From a checkpoint of a small transformer trained on Wikipedia: learned positions.
Each number is 128 + 24 x the weight over its row's rms, rounded and kept within 0 to 255. Layers, rows and columns count from 0. Numbers have three digits each. The size before them is the row's rms in percent of the matrix's.

# down: layer 5 MLP down (transposed), 768x192, rms 0.161, rows 598-633, columns 0-191
# up: layer 5 MLP up, 768x192, rms 0.178, rows 599-634, columns 0-191
down598 104:126135141135079147134160088178127111098122134125144115131118134089126139129155185157146146193147117180095113119158140080123143147169103124113129134092138149139127129097173096075091143123121148133129110148153130124170115105114125108113104114115127140153118126131114119120148132122153156158147115155106128140136114062106130139124160167176128104101131108134125083135121155133154124076136117120122125170066169157105154114178167179109155124143088116126098134125143119114126125131136125158169123142132155137123182111134110167118114110144143152108125138120132153140103105152127083162
up599 097:158148131079158113096095142129073106120125185134148120104143132188116149155115135110131121106126126144144103096127091099153137149127125122110096107116103165146155100111102158135131135119129170165145106100106103108097121128094123111111079146103100160133127135086160142110149140126151143150143108114111103149122101134158106145119148131125110091117095125118155110173112107111106172082183158108105154123126097114148157124115087151162127160109143122157153131109104130159143167098079136136125091080107150123118127131155166177139171126161150143142114165130130124108111142099126101100
down599 086:133161148132113140133149164140139142148119126125107125154119128133158151107175086080162132124169119156125104133108147107114154106106134125122137132109117129084148130131194134146134053117150157093146129146156124123111139126145083125106140084134129162140126147118127185133138131119113122129079174100107157109101135127114176140148115121122138141150103122115112162146140090139145129089115137128063147112169130147102089083067161112107140169126109068111135143100135086120118131175090144126129108130125118110136129153137129094141151147155145144163137133110126129127129071099160157126
up600 103:062149121121110133129138124087126108091113105137178114095155118144133119128164192126129129107108123105133143105130100126148170172135148131089138114161116125132113107090100148136115120146133155142153146123113156100144098093156104116080093136164130171153118149121127110145158122129137107137132201146138098164136132131133167104123156148123116125179154079149083161138116134083118116136110133104135105150126147162132121139131111125086125125111177099129132135128130188131106126136129108156143092103112071176088131086150131114128094152153108124130160146112100119143160109142129131163
down600 102:132063162152153158151162151122145111132122140150164129149156134133134104088156137133121143101137136113121098154129133086140140135148137091195118130147134143091152129139137119138152117135138131107162139139087131128131130156133140097154112091117136105136100137095137154135138127093133108145136125173142169142175130115131063154109120134182180101108118118157144101114165090203085112144103136140152106116134138106092110110183150127173151117129103120127120122094114170167135110142119094117108137124149136147122127133123123129149135066111121129080088140142133159148147109162171111134
up601 108:090128144156196119112115114116165135129145112107138149130095103122130133117135112166094096144139132085125151135166126093179134100137135138102146127126151154113107109127122135131158113132127094085132146181142118122132168141120152101131092104111153133155106188151132124173163146132146140103183156140122115130102095166126158173128153131123102127098128097158124102125107164178069160139128119160107131134093101102148077086089143150101112178141128144133129120150156099124112118133105134160151130142121153099118095146154137108148133164105117119157119147128116090128121155113154078136
down601 107:118154123170114137122116151171143162142144164133150114102123198137151120145132138126116138140127144128085157127112169110133131143140111162114101207121112124109127105075101113096110138124113136170137090123126143115125135091100134097135114172127083090098106103173135097137137121130150105111107120112141116142093139112149138151130092150100144160153136114152107145122126118121156103111088109139149118090088140108130160140055106147122142088124085105130125151072133115127147116132146140090085096119103145119139141145129106150146140128132110140087179102152149129149148117096111075100
up602 094:165147172086119157128148106107116125162092123142098121112104081109122110137145126112147113136111103098112150142133135196142115127132091132135177105143096108142125153122103156166146123128098173150123140135093119157086128119151119080162100121120126129112154163117150144112102145165133110110156119144103093120106101092135137148116121136157112122152116153155119110114127145110105169140165148108100133126187103139128137146140088104137141137138132139148149106125190161115101154149204137101114119113122149170092118103151115146166110162139124126123102130099161144093116141108093112188
down602 089:134092116134125104144126137172148120086111125129130101168134174123150132126107078114118099138144136162161102143093097091104145121115105143155087125108154158105136107152134117099099133104159114122147105101110138133136112128112150167135164157130120117150111109138108098133137108085175121160144110132134169152156126146083133136142093133113133118164116122153102147168136131139160090115071133141136114095098160140148103103129158172094066116112152132103123143095066142134136156158072122145112173146095143115124152159106140110135162105154126140127108135144118130135149061103137123094
up603 095:115127166132116154145132130165121105125118163109142129146095143091114137128144134098102117094089163139075141138124112098174141111128071131129128163134110152130101130148129112135141107140109118114101144109186119138055131155099116112121140118100100185149112132165103125156155148126146149139113108094125176134113099126131120169138104158080138144137117138114096139118136091157128180142108138149118115106131096112145101113147075091131123124169159110057157131135117129119148107130100107205110115099157159096123127139096139128108165145128114165141090141142129162130130129112145124115
down603 092:135157057166134141125125123142145105121156137158123141078129121130126159147122146111109131136158107158117127112148176113117138141140177106140125111109126126117119131130149151136147133128124127144123134133105134130159130109131156115204127111111097095080114132137139155139156132140113122111110140162119139129088145090095136105196166102167149078112068073106127110143161100121152102148139103086123158144130182153067142125126146128099141119113141137165139135083112156114124110155139096101152151114141121121158126110139125099100094102103112124118161085093152088122119122159090130141
up604 087:148119095163125120087120147154186166124155121115104143102155137115138186130138104123165148105166118106128141135125138093166128123129143131146153117131114154165134141121096166127132101106078110115105110122082103137129091129081095151099135112096098130128143091130165120145130124112116080119092158112135114160093141163105118099141121084096111108122116105117099127135129129147112095186138093160154119151120130113117094110135107154116119121180117136113129114129114104158115122141122146159097121127119105132158097161154139125095158104114150152095154147109118177162099178121190138085
down604 088:159079107114124079159163131134109136140118158129098134097139103099128087128139100113089104121108171126140145146114115170132134123113103139099110136099115136108136133163102132086163088131162129104139165153134137132121117123151145092121131136119166155138114125191179136099139113135117114147117108122110154087128133086203131089115113101119135154122140137110169124080132146091110161147077174113100121117177147148133170112098134155110119149132095100158085139118156171156116133096150156111131123120107139137156099079136094130109116120130130131154101110130124145133153114110118086151
up605 097:146136151118109074139118140101101119162111104144143112141090123135112170095144090109165135120116119122123115119109114135096094139108101146161146130120111105140129163115109116098136112114129130114158148118152128135163124127135175113107085140128130141125124131156153159131131060154119132144162082106129066143153097126196112111114117113160126100120171131152117152092127154120139149141143104137136137064135113121185126149139130171164110150111126118121171076140122086099165139125131081154117097066104141106172152130131133151097127170090143150125116144141132158102118133118139119095
down605 101:153162165092101139167151132133158153144134088145118115153108158137148148155157121130125175145128088147180156112161108175122114102157121139128129146136106133155142114119132104141176106144145144140105148163136123094143154124171101174168153111108108122151089162142121110147132140146103142115085175158156135139138119114152101146149100131125150112121126151161110166093146093163149129140128130159172136087148130104150127137146132150121124151150107147157122134133071131125185140134118140133162133110104147102141169088121083149162132189130112139160110146130141097144115120135107188115
up606 102:138148149134112129135135118114133095130113136128116088132119143126122153113114129121121086101125107117116130152123114126178158127139065135155154124153100150148149117099131165090138127103164113145139150129114089134115124151108114105098150110143139112125125155073190142089118124144125071131149131087085169132117090144122135162145146141160153118180110138120102146138129141145116083142126108095105170108115124085141087149133123124106094131101164150134132100114147131194092156128111169157117161104151185140157110116169098149153132124146147114177143139114149133112139135094091120074
down606 102:103161116137149138137098113097134132126166130091100132145106107127091109086114163091150147143128136116162154102161126128136095122124142098129110103102146165152133160093134144144131088141117124109151073115121155115165143141143074123106130137102097148120162157130078136122138096118150093119092143103153097100083157136148127147102152129099102110107118110107122165130131141094125125112097137146159126108082153150149162126093161178103127070123162137124155098114105075142142154164133129118132080154160143157097122115137133132136132204137095147153143151110153128137123128160127135137
up607 101:117108119112112149126146142118113131093147128130140139109128121078184117121138174098125126156136103131166153121138119113113110097161127144129186180151167118109133141137121147147178161116139116148124131088155097134126150114120062141115171136132195132090155095141149106102109099144133129073107147147141139124081092146116122149142131176123181099121152093147110160140101094131144182119141134086158094113120110101144139105098128151092147141145091127090135153122094069109134118114158138129131122118105118145132131121123116115103126111151099123148166130134105131160114135128105085155
down607 110:122111093119116101110143091149137109119086105138142102128097121136125142082097115108081148133167113114159144102126126145060141163118100147149194137162160175083092135145097154131132108098127163130125152120143109158151143144141136168107135131148136135125155131123157134137141123131088185112106141168128117146137100122155136102167160133125137132150106127136166127124153094146175111154085087132173140166090129091095104098113109115134127132141115113131141136170101087092135100109125103088165121169118098146150160145137154146139110112110132127116115143107128132113122138170078148131
up608 103:127088130170113110101104097169132141143130121120130104137096125162109148126109131117166115138087144081137142191150104123111128131130157149114132145106118182104146161124129139175136146096139127143125118138142149147144083093146134176093136150127108121141127135146119181147152092076141108129122127112127106121126096114128139121139151147126071105121125142092129160139135124152199086136126159088142175122159113131165128155128117123110111130110115113103130134142160110161105141117105138179090139108116131094150193123084095131185124169124109135134152159124148160123126097117163114116
down608 107:141132181168084160150140117136105109194120157157093135138105139143135145115083152139121120090088140134144156153130068089130140128144122125147154144110132152158126157120111152172126159101134141111130141104096130083134168122092045117152148091126129211145118123136118115110121093170111120131116157130094174113139106137136123119095162109116117162124132128137152135090111131156161115126116126133102109145141133139131124157136136138150116113160147116145151116123147139134091133136174139171093121115162132102108123115079119146181123146141141157134102138162095148126106107099136134128
up609 088:114171109105071142151101138106131115145092148127095091123102157131143116084084140134110132145140128096168173108096107119107117150155155118114133122180099123127145117141104106130150089100129110115128154147130109153140134132162143096113115109137135146155117099111195105143130135145134152127113134162161123155105125163167103121107100206158124081098115129104111120124150117133155141116165117116113157173174116136136128094179123114150123106115125155137155119141112149190096165114102108140154113099137150167108142137076106093149134117127138100138120132141111119166156114112095140145
down609 096:079131098126158123155121124180094147141151074138146142112138076115095143135137123118083121130160143130127157092113110094136140114113131146120127153121138144104089152088145110135147124119136125170105092095115135097121132152103110158132147139120128156129132157136110087102111128117131129111187139099150116097120115099113170143130121123118118141129114135164092152183123125106082118124137071121112079101087148162109148157134117167129107156186138155089164151111116077099164131156148177126115152161165164098137149137126159112116155140135107144096091148133155138115156138123115123111
up610 092:128164168150084146121095140164113092101086138119148106124128108121121122118138094103159126159159157113112122165151125156124115123138122102173140108131148128165103127129090114165150129101126119120113127145090167109131058154137154108135154091137141145145136100105167166102106121199131099119135090123142116109113131132124145108129115123156141143098174121092132133141162116154096150139188156147115112073166116123129098118139127136121101099132121097104119118142127134170126150114164136115098105122145161109118102178147139130163137110107164151103107152118104074142153106094109086112
down610 083:172170125083159122127138135103099155129149100155100179076142098150152164135076072130130152165102081145151134097117138111095129111120097124138115147116121114114117124118130159096099110105137133184122118098174103134104150160141101120090155124123081082070150160119133063101171155117118107129111143151135115121128155109155144169116135149145135100119108136150109129160096130150140108115096110114134150163119145154129137123114126149137142116126139078120111154131134142135109106116105089126149115147128094151092121118111103136127134141106113126136128120135152196141111117133072149134
up611 115:135138153102129182064118119133078130124112102125139185135112146117133107093118090164124124111121115109155134115155127086148104170124121071137137163163120105154088133167099135129142139096138154108113134158127090133146175153115138121158094118175131162119135118090156151159146067141149078137157121160108114130120170084130113117102120118130167100094136172116133113092128103106100136130146090155161125127148124136142148145101132159130134139096103130114163142142108119106118102130109150136132110092133093164124156120145102140143116145135079111132114105187135127145124137085140148133
down611 119:159138118108121166103113143149120122121111092113150166126118121128137096114162142120151088129113133136117148131150120118093130126142092069130126126147122167188118138151136100105131157130146113139124128089133131138138161150125096145134135073125105149114131141184157145166113139141154105113112160135104139082110162132123128096110142117140143110094139188139144132161117130106158155109146138131096090155120094123168101136156138167164143181106113089092135126126144152182083123123087161133174141112131111146117150160107039102112081100154110133130124113142135136125150112133117145103
up612 106:145120139178129159116109096130128116108167118131114195087088141161154115154086133157152123093177139083144156127088108152126148137147109092120111154139123147139177147138162157081138141099127145131140112136157177103135103144120167123137087121152095086103119152164129119165133114137127114138129134115130159116123136136118132174156159093133155129110106096141139155140132110099118116159130135102094112119138110131149147117103098131137102134089158148098078119097124167160125140155148160116097100134145163154103135118138158148115125090183128150124115130153105099114182137129155098157
down612 106:079141137126145170128152127175100111103152125110124136131092140136118110106097124154129118119120173124118134158115117177101165115147119153151134137157120076117105083119156131060148138105145153094142128143123165156132140154136124126126097118118114112156111128107150120132128117127149131147116126125110121114109111140145099167133133106121137138155160093156131133082116149146060165150136126132107133138120136129081142108123144138118191174079123160142164155113198169118133166167131132145128119134101165130118128133140110147104121113124093158101119139154118122082128103085185155078
up613 100:128140134101091147130122112109088152085115169123134155136149145117082112139141149131165114129097109114131136139121121133133113195118118153131164121173176134125125190141119124098121106054110127124147140164147136147151135125094113154140101155143097107097127106160110126145156086110130194123164136156122156138152125142088151128130115193122139150141156139129149134125134106102109100143137109107125110138118125112174145109143130175098196121144092132112134101100107089097083140165150112099096132119116143118160136088147084160116115138085167113118113138120119110131111118113139123134
down613 106:117110160108132115128108138147068121108123140140145192136080150106133124117134120088103113147143134137183119134089145095173132084144138122132121118113185120130155156102150151119134135146160136127127171116106091141138104120150122175155156153130148117109149152079120140134118141109120158117110107134119085154131139154140137155149129075087108117165108146124108171145129158164159115126121116142152154132112188118132112149141128066130106133129120115154105103105128141122148090159124116113142164141109115114141150159062121125101134118111124132097135098100152150173111076153175145150
up614 068:143139124139129134131195110119098108133112127135118115174136106130070133123067086122135120121132118126125172105122150106136112143103119123099114127172147157171110156133158151103136128141142130157104120099160129112121101118165145141139095129123149102150113144129105140111165129175146135143151094128102101096093113146171125143098151146146151079116118115128157110163170108119113129077153129134154143063179155177114143110094115110144168166124167155099156140114163107164113077123117138163166151143126133143131142148134137142085132135170133145144136147109112140140140157121154090151
down614 067:118113144126110086107077146115094148139102152126118150116135116129153125108171147113092135156105113106168125134129133130107093124159150151114122142090094115086137070092149136162159124135156153120133153155126136143093126142090128135127135106132118118126107122155152145117112147124085129110114128141167120085126121093141131136160131149144103170130151134131127132079087121133120170144123106178159103150135139132129102117137128131105119070105098087174102090129118137137116207167128133111096110153110110134136078085112136105158114126113119073098094068131120125115084143115103111115
up615 107:125149129088177180119113153091125086163117161109116108127121108133136140172141145151160108139094112120123122140136152107135144142119102126116147160124119125110137119148137115047105110134151128124119117148132111134167100123120170104120096115159151139176111138128135106192152132115117075069110112165168149084137114140145096121119166123126124055147129125142128118132119137120145165146172114140104132135136084114126134102106118130112135125186120123131139139120121141135134112139184173107121125111077144138103146125127119165144150089151151128067101149124096129145126119086114104097
down615 115:116110118079164144102144110092153099166103171095163129106150145103125154135115137170108137121126115124081104151146127162153096132102116137136162137150131119115157134098122102136075126135109133120138125171151088146190134132093127111102113121133098106182145153096144129163129157134121142152071135138106133116110159150116160106119140132159086087104119143123103089141083119137144136105149126107118129152164145146110103108127167165174155137139102166103106161128120172132124130112130136120194095092131121111153135128146105129145125145124165130083138139105123077102147129142170130141
up616 097:138141115141153151114152158153117117127104150136089135091167115126164176133137122163119147162166123174132143088121128183146129106105118098156117138104158156197145139118072140178130109131118149141135129139174156148136098139141105152149132145115139121094132108183131097151141153119122122125160108146120105124180137099140131105104128151102133104126140135122139147115152080121147123107112155118133148133100105136138077142105109179129147155113128108133121154104131117181108147116112114110125175100175121116136128122082115137149161205149154117140124124127156134084125138119153138178
down616 092:140133110094161119099144112160092131084125121095106113128134110126126113109145124091129117160107168134079079125104137126133148114129113163180137123128106129108158097176123127137121109112115124120113142107153073157111106100121128121073123152125103168136109156143111177116132154089122111117125085131118120124146117154093080139114110121153132103171113127145108081108153139149128111138155107144085108130121139137157133108140125133146152134173108170194145100102114106107091082123101100152121082133150105105168122149118149120130168101101171139190116105144129159128102121142110133100
up617 102:133082144146127096115099116105114124105132161129140147107153114080108071146157149124142119109121089118127139094135104146134112170130130189131149166105105117167146147118123106113155156140119126158114123117171129072074157139143126093143138126111128126115149124139168101150140111147158082193142123143102115123129115126114120106151064102135168110137123188135157108156145116117109104092107143140094121142145162105113168133165118182127112156154107162154127131135106131147129133095127138140154099118130146149105159100140101068140146088095132119151143146090112124156123104133143158133
down617 103:083145149124153101094113158105137106106132131121119156153144145101149115170158136145158129118085116108125159165140132091108143145106109140117154128118110120118167122085105103078170098125134130145125112124125113107141109142134121125100142112134138154163160094125119154105178145140141156128133170116064087121143162189110126110126156137154080101100107130138137131114152109105141132165101097114156104121138142130177132122117157124121110099134111170123131152174110090092131113120094134126108126117140134109177105128152127109097187056101151122119129084144130149134121108109130092083
up618 098:101140129150138155116140113074116140106100136130142118113104124116133090129122157091131118151125138109165158133110131133125122181101129125099135159147132085085187158119192128160125149117108113136117116155162127117108091108141120127152135116175156117159158134112142132160127129153099173084102133132095150110184149132129196128101118192131139122139125132096126128142140108123164128143149138102112114128086096136113161127120110152118113095122135135103129115138079140145153097077100147172100097105128118152129160157106140124138160125166122152142195129089102125136159147108150112108
down618 100:183135193152078137180125133108181133141101129132096173146154127095134165130137130136146120102097140142142156162103103139139137121086169132150088160152125164159108098116111161127124107145105134085093152170141082142106089092125158160113129122131144167138173135116107094092142178116166159165084128120143144160134164115138125125139139113131150137142126165102137158142126135178109116093111143118134157150129145118180123115106131103132138129132126127123101101114078133117163097117092147124171138136131141136119091136134134135105118153105126129135113138132085145138086135098152131121
up619 091:123097115163126128115100090132082125126119144116150062132102152177131146154097130171136113124142124092139145142138167115130116165159132122165146142102184120117121096119159165143101097125116103108123123166139148135112154141095134176099124180181127148116128100117126157128105119106132164136137120153101117125108121088073133069123183107103129153106140130130110125132097116119162154141118152158133133129165132124069155112139140138140103113142092120130151164108152121113144109134103107153121102184105122112135105126098077160134128134196131108130134137172122099111131126131118145109
down619 095:113123106163112118145125112116129126095122143124130108112167086141112110157127132133152095122099120173158091165138154124216120137149105159141126084126115119116129062080145115121071145122135082155144121124132091116095155142150126109109143136119163125114139121117126108161147165163169126146115089138152147161136180122147136166134099094069151137128127139173146148098141154123148124125121176170130145113094132155116132134146124108097104106101179093124085114089144142103113141126144148130165112148108074127133120146117149134100157124152126128112119109147165117148130137132139157123
up620 099:129103129143104107114138092161106097121151145095142145163124125099118098146124118120111122128115143166119175117096150133136120139067113109109148125152121113072154129136126147116139152138169156098112147073083108140122140135145133137120120156106133159115105119163129164106190092179150194138126146140142141102160147135118133092155117110114128073156131115165168159128125099110106129126130139138109130134146169156069102123152098138126127111092135089108139113117096111127158174085130104114147121099145127166151143126091131133114139145125096123098116101136172172117172132095116158123
down620 093:132141145123145133153090161134142197144126105118098148110149101120116118092145101132123110139146147100142096149144136140116151113157127092130096151096092093156122138111116097123140093121115124171114118163128136129107101116130128132088105110145128178153097079154144099091050166158081132122141109113113120143113163147154127160142142155117120094151147155164110086095121118122143131153148139136170121097073173117129192163079124085132106147131141125147127153129136111107150132153142137124096175127119148123161124151153099121104112139131136116154148141143140132130077147090137148126
up621 099:074150111143134123099100111136093132120144125087131138105113127152137169105176142128180146132124116117125129145174123135116158105124139138115131139154162109125117139096113119094119174135101169152115102182173147164115111150092156110102075107139149123135172119142124145124137110127139142129151121156170164106172120104151109134085127109137160102071161140128123128141128107105121139141108157110115107149125117151132102169147080142165110138169117128100115113077105157114141095136129093139160153072117065100133096155129148151126151118122126170132139148132072104141134130126144150128
down621 101:101111113134133114109137111119130145153149129158130122127138144068149102120145157142150137138112131143085169136092077133105123090135148120134104114151125074171167097123161140143136140154109115101094159137120144158124099148140157100128117169119132137184147165140109127130148143126142121163119138101150140120157157115094109099166120073120107123136100116143152143098117152103156095120057127111128135098145170137146151155120107169125128080146158156119146101137081094140114145125159121111124141166145114106119126126089088070159111112113111120085124085123089122102156112135126103092
up622 095:073108120168112112109122153115151164100118133149118165154131162146087148072084085141096138119100141101142109155107138130168144111121135156127156108110126148100127089143157101118108134134127127098134132152080122140131107141142148125106086152120155111139172128144127122113140134130138107124106101108157149117097101123130106141159134128158164112140153142059139149151122136161100124097088156152110105152157161156101112126094139124129108084160122088124146154148104082137142101136085130133172113140131141089148132149135132117106120095090119128113071177169110161148126080108133111105
down622 093:150129122145142147135088115123074120140118129108121126071138098126147094155094150129143112147137123145129102138164105142120156111169095098135084121115126138169162115131105111122146135107117123097144148134151122108133170123149132102137143122152122101099100132098159110134111159144124141130119112112093119094184100122158131130117098138099128148106141081187122109106107103163158144147130104151105123102091126105165146119155104113127146147096152154088082112097109119131102092104157192069086076115106102106114099108143157137147157148158133128141142108120136120084107101123078112149
up623 104:149156122148142133158120119117129124117144134093128140085153103137137145133148119128110143128102139138116128090131099102107085135140186118108166141130145177114172176116129174142165126132060130160083145146100130099150116104129125134126121088161128119120126154183148095130178141164108136117100086107120128136146115156149124137129155112130132126087163130151085128135122118151113105122109137154131143154105128132161144134100158144124091095111142143100137173149157107119135110086101095132148107173149129131118149137142091125166067122129138101149156150167088131163100066149127098148
down623 111:185117149138123109147124193122151166144110135148123121120179134138141136123156146170182113158105147172098131140151133123132146118117147068096103128083119119098165138141134138079130114149135142138146086105088125128132165162111097127096136142117144118153182156127131176150137107128103115133157139141116096157124120194108109163160130129121151147110093127152152108099127101130150127091092137137146097088120094150157119152173091107128163108149127125145153156127107130152134121149135137153095127131156100086148096123136130111100145116138121150138138078129108154133169104088132120127
up624 091:162125120141155116123118109138128099136159100112128130122141091142122170124124134115136144088164146113163107140091167128124142080156087120150159095103103124103089136154114132088151102151126121126112097144164104164101129132142184144144094129205143136140135182118137149136151167128175122120155149128154119118083106131158128107136125140143170130132124127102153107127117096118108161128109146117124119098114151131124146116101145143128116139129066121130081152097138113080157103099154103141149119143140156068141129154072105159120147080105107130174129126132093125099093111113108116120
down624 090:140109130157099126135096154099139123110111095114113121199143160131113123115146119137094104167110149157123149138174101117158091157114120139112137110134173103149160128142148096177098113102081119102129116144101123136137126126140149142098189104150159071104119146188136153139101126107108177088103120123120166093138100136183099136127120143142141131099142129163101175129128152112169116124127132161107142127123114140106107130155116157141095112168118129117147108133144098187134123154153172111124116153126113088108135123142156119141097141087157143084100109130146145144118129161131106135
up625 101:124125149114152163150154151109136137151133136110189129169136089158141093141135125123118137113130131127104149147125123141118101149180142125170124201077114099104127106080111100162150139141109105111099122094119118118158096144142142109104091119121113127158142092133137130127160136151128101167098158142101115115128119095104175107109163151115130140124127115112152145149099071113112119110156136123099133133099116098132161095155095120131096119089161114173136111153105143138102148130110166144135180080152145083090093123151128148159135128096121200114157142121111134134133131131096129115
down625 101:097161114099153091099102118156135148150103142145092139127145135122137111117107143112158138125146153136072104164109140126102143116100109127102124104168081148131138114081133164150120120116104099106112141141110095094118152133094158114073147129112132160116137141096141151121138146105149099088133108116171120134180158127135104135143153122099100157087097161126074172097097150168091145104112157126144154092102113126128173131130168139120127144091133064091144135117161135095134068076147134123121129136141144158125143147117137128122124156122164092135123089129123138139099133109101121142
up626 110:123161103152130154095125100069140138148107128137129136094126138145143139157110121153153142160128104166078143114137068136096159127100122158132133124107139160146166159136116117152151121144132117120181149145139104156148123133130082111160156197121145151103114137143142163143141131107145132100141167115112105154126169091147148138104149124148096193102108126159112090138128117129137128146127149079158156075116097093144138136131111110122126120131082144137146112098119150108145148114098100132142160125128122099121126120097115179085184152103133103156128147122122146063135120126126133168
down626 095:144147124112109089161104146198136120152134120149142112135118142116156124125157142086135158145136169139139125153158160117156120118173112117183104126164136118160107080152151146147111121150099135141110151138158117114157113143132169137115130141153124105139114128138121150141125106121091135162155112156118178139109164125099131106134088084133162132117135152159102171130157141136167129145106117187137150141108151157141145152171138086151166161153147159167122119128145148133096112147140155134095140117121088130108165138151176102181093120143143151125157098103111118166107143136151182141
up627 098:155168141127081101139160116163151132096146187110135118152132132117160114142142096133126148105120114113156148102132124112137138161188145107111105113109129177124106137147124113136136149142097115127127108122128111148098175109118116177114127129100059103130117109134154105110137146134138131138082140091105128166150134086128117105125069122102112141154113135139095097106068121115148090138156151110161120153119108108111127107164088159137140180134125122146143121147148101108094138078136115162120170138127137109123106147115140141132153162116152147147111101110108078102135114155116197163
down627 097:094131156136160172117089164119087108121126086154137140147113133122148124182132144165137120116111141126168137134119094153149103162098145162161128155173134137118128109091124136098121100133139171101141138109144138113152145145145144099110171133116182151131131135169121118131139117122188096130131144092129114119125085140173113108123165145104109100119126115104128115151187150166134135121125122151100144097151120121105096117177113142124109134128150139108102131138075127156126072165095081110080144130150084134165112148121156096101135140112102129118138151083168117131126143096115094119
up628 106:094135116107130126092174117134125171147108113105148092124131122173153081123121115087071134141094124138125159143093120143144118148104109138120074139127111145123125125116106138087107133148101119142107111113119105166152133088102154145120155132132070112135120157100152154137128093169130181161118157150129140155164156132182154107107142081095144147127136120089141165096113114101173132162098129135089110130128155183114186129137125161148155115079138168105105146145146142135146156148138136139117112093111117150098120135147087132103118162100168122101137131136131124161123117131145140142
down628 103:137147151101143107091130153163126185117132142145078133133125189150149093106160159115135156198143119142101102137154081148104165094126081160161112126122167100149120136144136122108142139150130097133156127116171158170100116155119108122160119125122154144111094086141127088145140122104145094143124139154132158147105115131104113122160149100156100137142109117125131130119112135159185125134123096111097133143104155132089100146114152124135163159145153105132119151132075145138122115115120145140115122124105162127119145093153089087124102140143123123144182134141143144068127080106138155112
up629 091:159119091129164114137146152088111142131121116110129138120114082123088111110117139104152144148132147104133150101168111121179131161144091131084117099105058144153109142116131164103137164139120148098129101157156113129145111145104170128153127156138152150169130154160123141094127133137104110133122152106122119105127119092192159122098115128133148145120134092095188123143142146126137127115137118159118127142177121169125126145101113099122114114117121109129138118088119125147136108147124114131160154169115104113098107103121129154081101146153181063079127131102163082128114126103100157175
down629 088:118091075106143116127147149133152114126151134191139085132117134115146154158099120102161156135121129137131158082101139125160086098138083168130130181128140149131109154081108109164145136108117128115095139122140085149127104153122161108109127135083085143163140125115109098100149130136175077141130170124149104117147130149077150131130087125099144115142123119151088128176127098140114125121131133132145086130110118087156079110148113131171146159159106140117148115143097162151109169126088108156108104131163123087100154108112133118139156134130130132141136108126115150098130100120133183114
up630 108:117111133132134120147132089119096126120092176081118153119158085107125119084065170158164089141140151135124097126119166148142137119099108106139137129123120146153088107124133161137122157188159179142110137163123167159096150121130138178147107143141132094132143123121124129122153154120125129171145117109102120136143099136117169128142140151104091137069151127094122105158134128112082129119126148160099092108164116080100156138126169151129144138176123109114144132104086100133148125132121155110120124157136146162093175148093079153130132124115137118128106119089128095165144135118117109147
down630 109:134110100140137137115178149129153102082103141128117130120105100131135116159111136120189150171136111113104125136128096099120142129143150098126127126109128137149083111163131128152144112126147116109148130114104140164113088159152093127133121117145176128094121110125105108127131085132097109124132123119124109097141125116038158134178110145109119088121101125157183112138143174104105149148130112120082155081087124103133118148134121150144131147109119131134122142148175130071119113092141114127107151102114122083128122130136113074130129109168149140116183131124104101108119087185126167159
up631 093:098082155119134093124155090134131159146184147124141116108143088134152148109102082130109075182134157091102125084166170111156134130120127138114117106122099140133142177103116104116143102160216123145154095127131151132141121150159131150110115104159131151154127141139103098106088080131129135143124133123138139115115089143135152168098127147149128099110118169168148132147146134117153110151134137110131127153126150148114087132105076153148155111091109104138097113128103134139157079140153118135127140126134141181083121129095108155126083123136117131119107152122170091147109125128132125147
down631 102:144111086136133105110116099150146108125135123163130164148142101131147121177086112136104108129107162138157116142100178147116120136116136179140133063116090121136159084181134179115117124093107174126154121131125135147129149118132146119102140149124146094157112134145116130095143158130131143181147138100116194133148147175132097129111109129119148142123098138153117161109185163146110114146105121110142171133114113105170137110132111132137105146185130124098113159149141128138118142167130120104119136170102172101118150121147079134141108121161170123130123139139131145129133184125136154072
up632 105:065117116121147133174142134160097123152129133122142115124125120180101148149146115168124104156165152143125087128161113141107172128157123152164112105105129134123091113108111125140168122161150132170139113077149151079119163129145106097157142133140096129141137127113127104122114130129124093066126104106137106154106097145112137122131130122101098200129178152132131123134131132120063162115085127148100147092127092160136095119113133138178136118131166126096138143103138110151091109156125121176161136132129138070142131152142130100158138094109141125117129143121135127139119132144133062152
down632 103:124144075149161102134097091154155136101168152143112165119124124096143120124151156120153160161150108154146129161124090137169180138149175124109129160117091164060170102119124127148142117106135109135169135119120125132095131153119113218161127152114110139126105115138118150089131129132149101145128158160137119144109106150100187158112132130109120136178133123110140140132129143132127146064152102102131083165149106131178137132100106106136146099129133116118102143084121139121125139131148085116157124107124118125121172113081102105099159134144118140142115141125158111128122141117158129133
up633 094:184133110140149166096122151142119112123114130173107125136107170166167110131154132114136144119099111156133142130089142101115108136147125181102150152140116126153128154100132163136128092157128160110088116148118090096121146156167140126115113124142107179149164116141124123130102119130149130125095129079142114093087087144111097116103131120114125131140163154131156140112164143111160100142125122091141120109131105117094153140129131117109143079142114158130084152112092169141109082076139115136134118112152122173139094121097133125167143100087151158128125138116132131166118116111155042089
down633 092:109148152141109119146134118130132119144113146078099131094146149163119141158111138095122108123153160093096090093115106139105149131145159066149115101111168111126117112143144121110143129148104112160148131105141116131101154101091138134131120131102145082085144117124109149150121145143115135135091100152073136125141180087142126101136106111087118133125077133129105142135126172164129130109093108137150139115090116114131137111146109136120109177113152080184103118122141073093127151120128153080156140142114126092103133106139117090104116138135109082166131140130118119066069140125109139174
up634 097:148117130133162122106151120148158122110133130102097160114125150120136146140151097100089071132134102159113067117101173126133146118158061169132132108129149141128131151100082155122115131086132128085116151099113140147083127105148142154133112143175123101123121144141122140089126109123129121135131132105157127130099118110168095095088139149185133113133147070121148152135145159127164160107134107129107105127157127099081140150114136116134117120116130126095121108151140073152136155134146126126121162146138155122109172118120123125169121096112189117080153132130147107097130144077090086105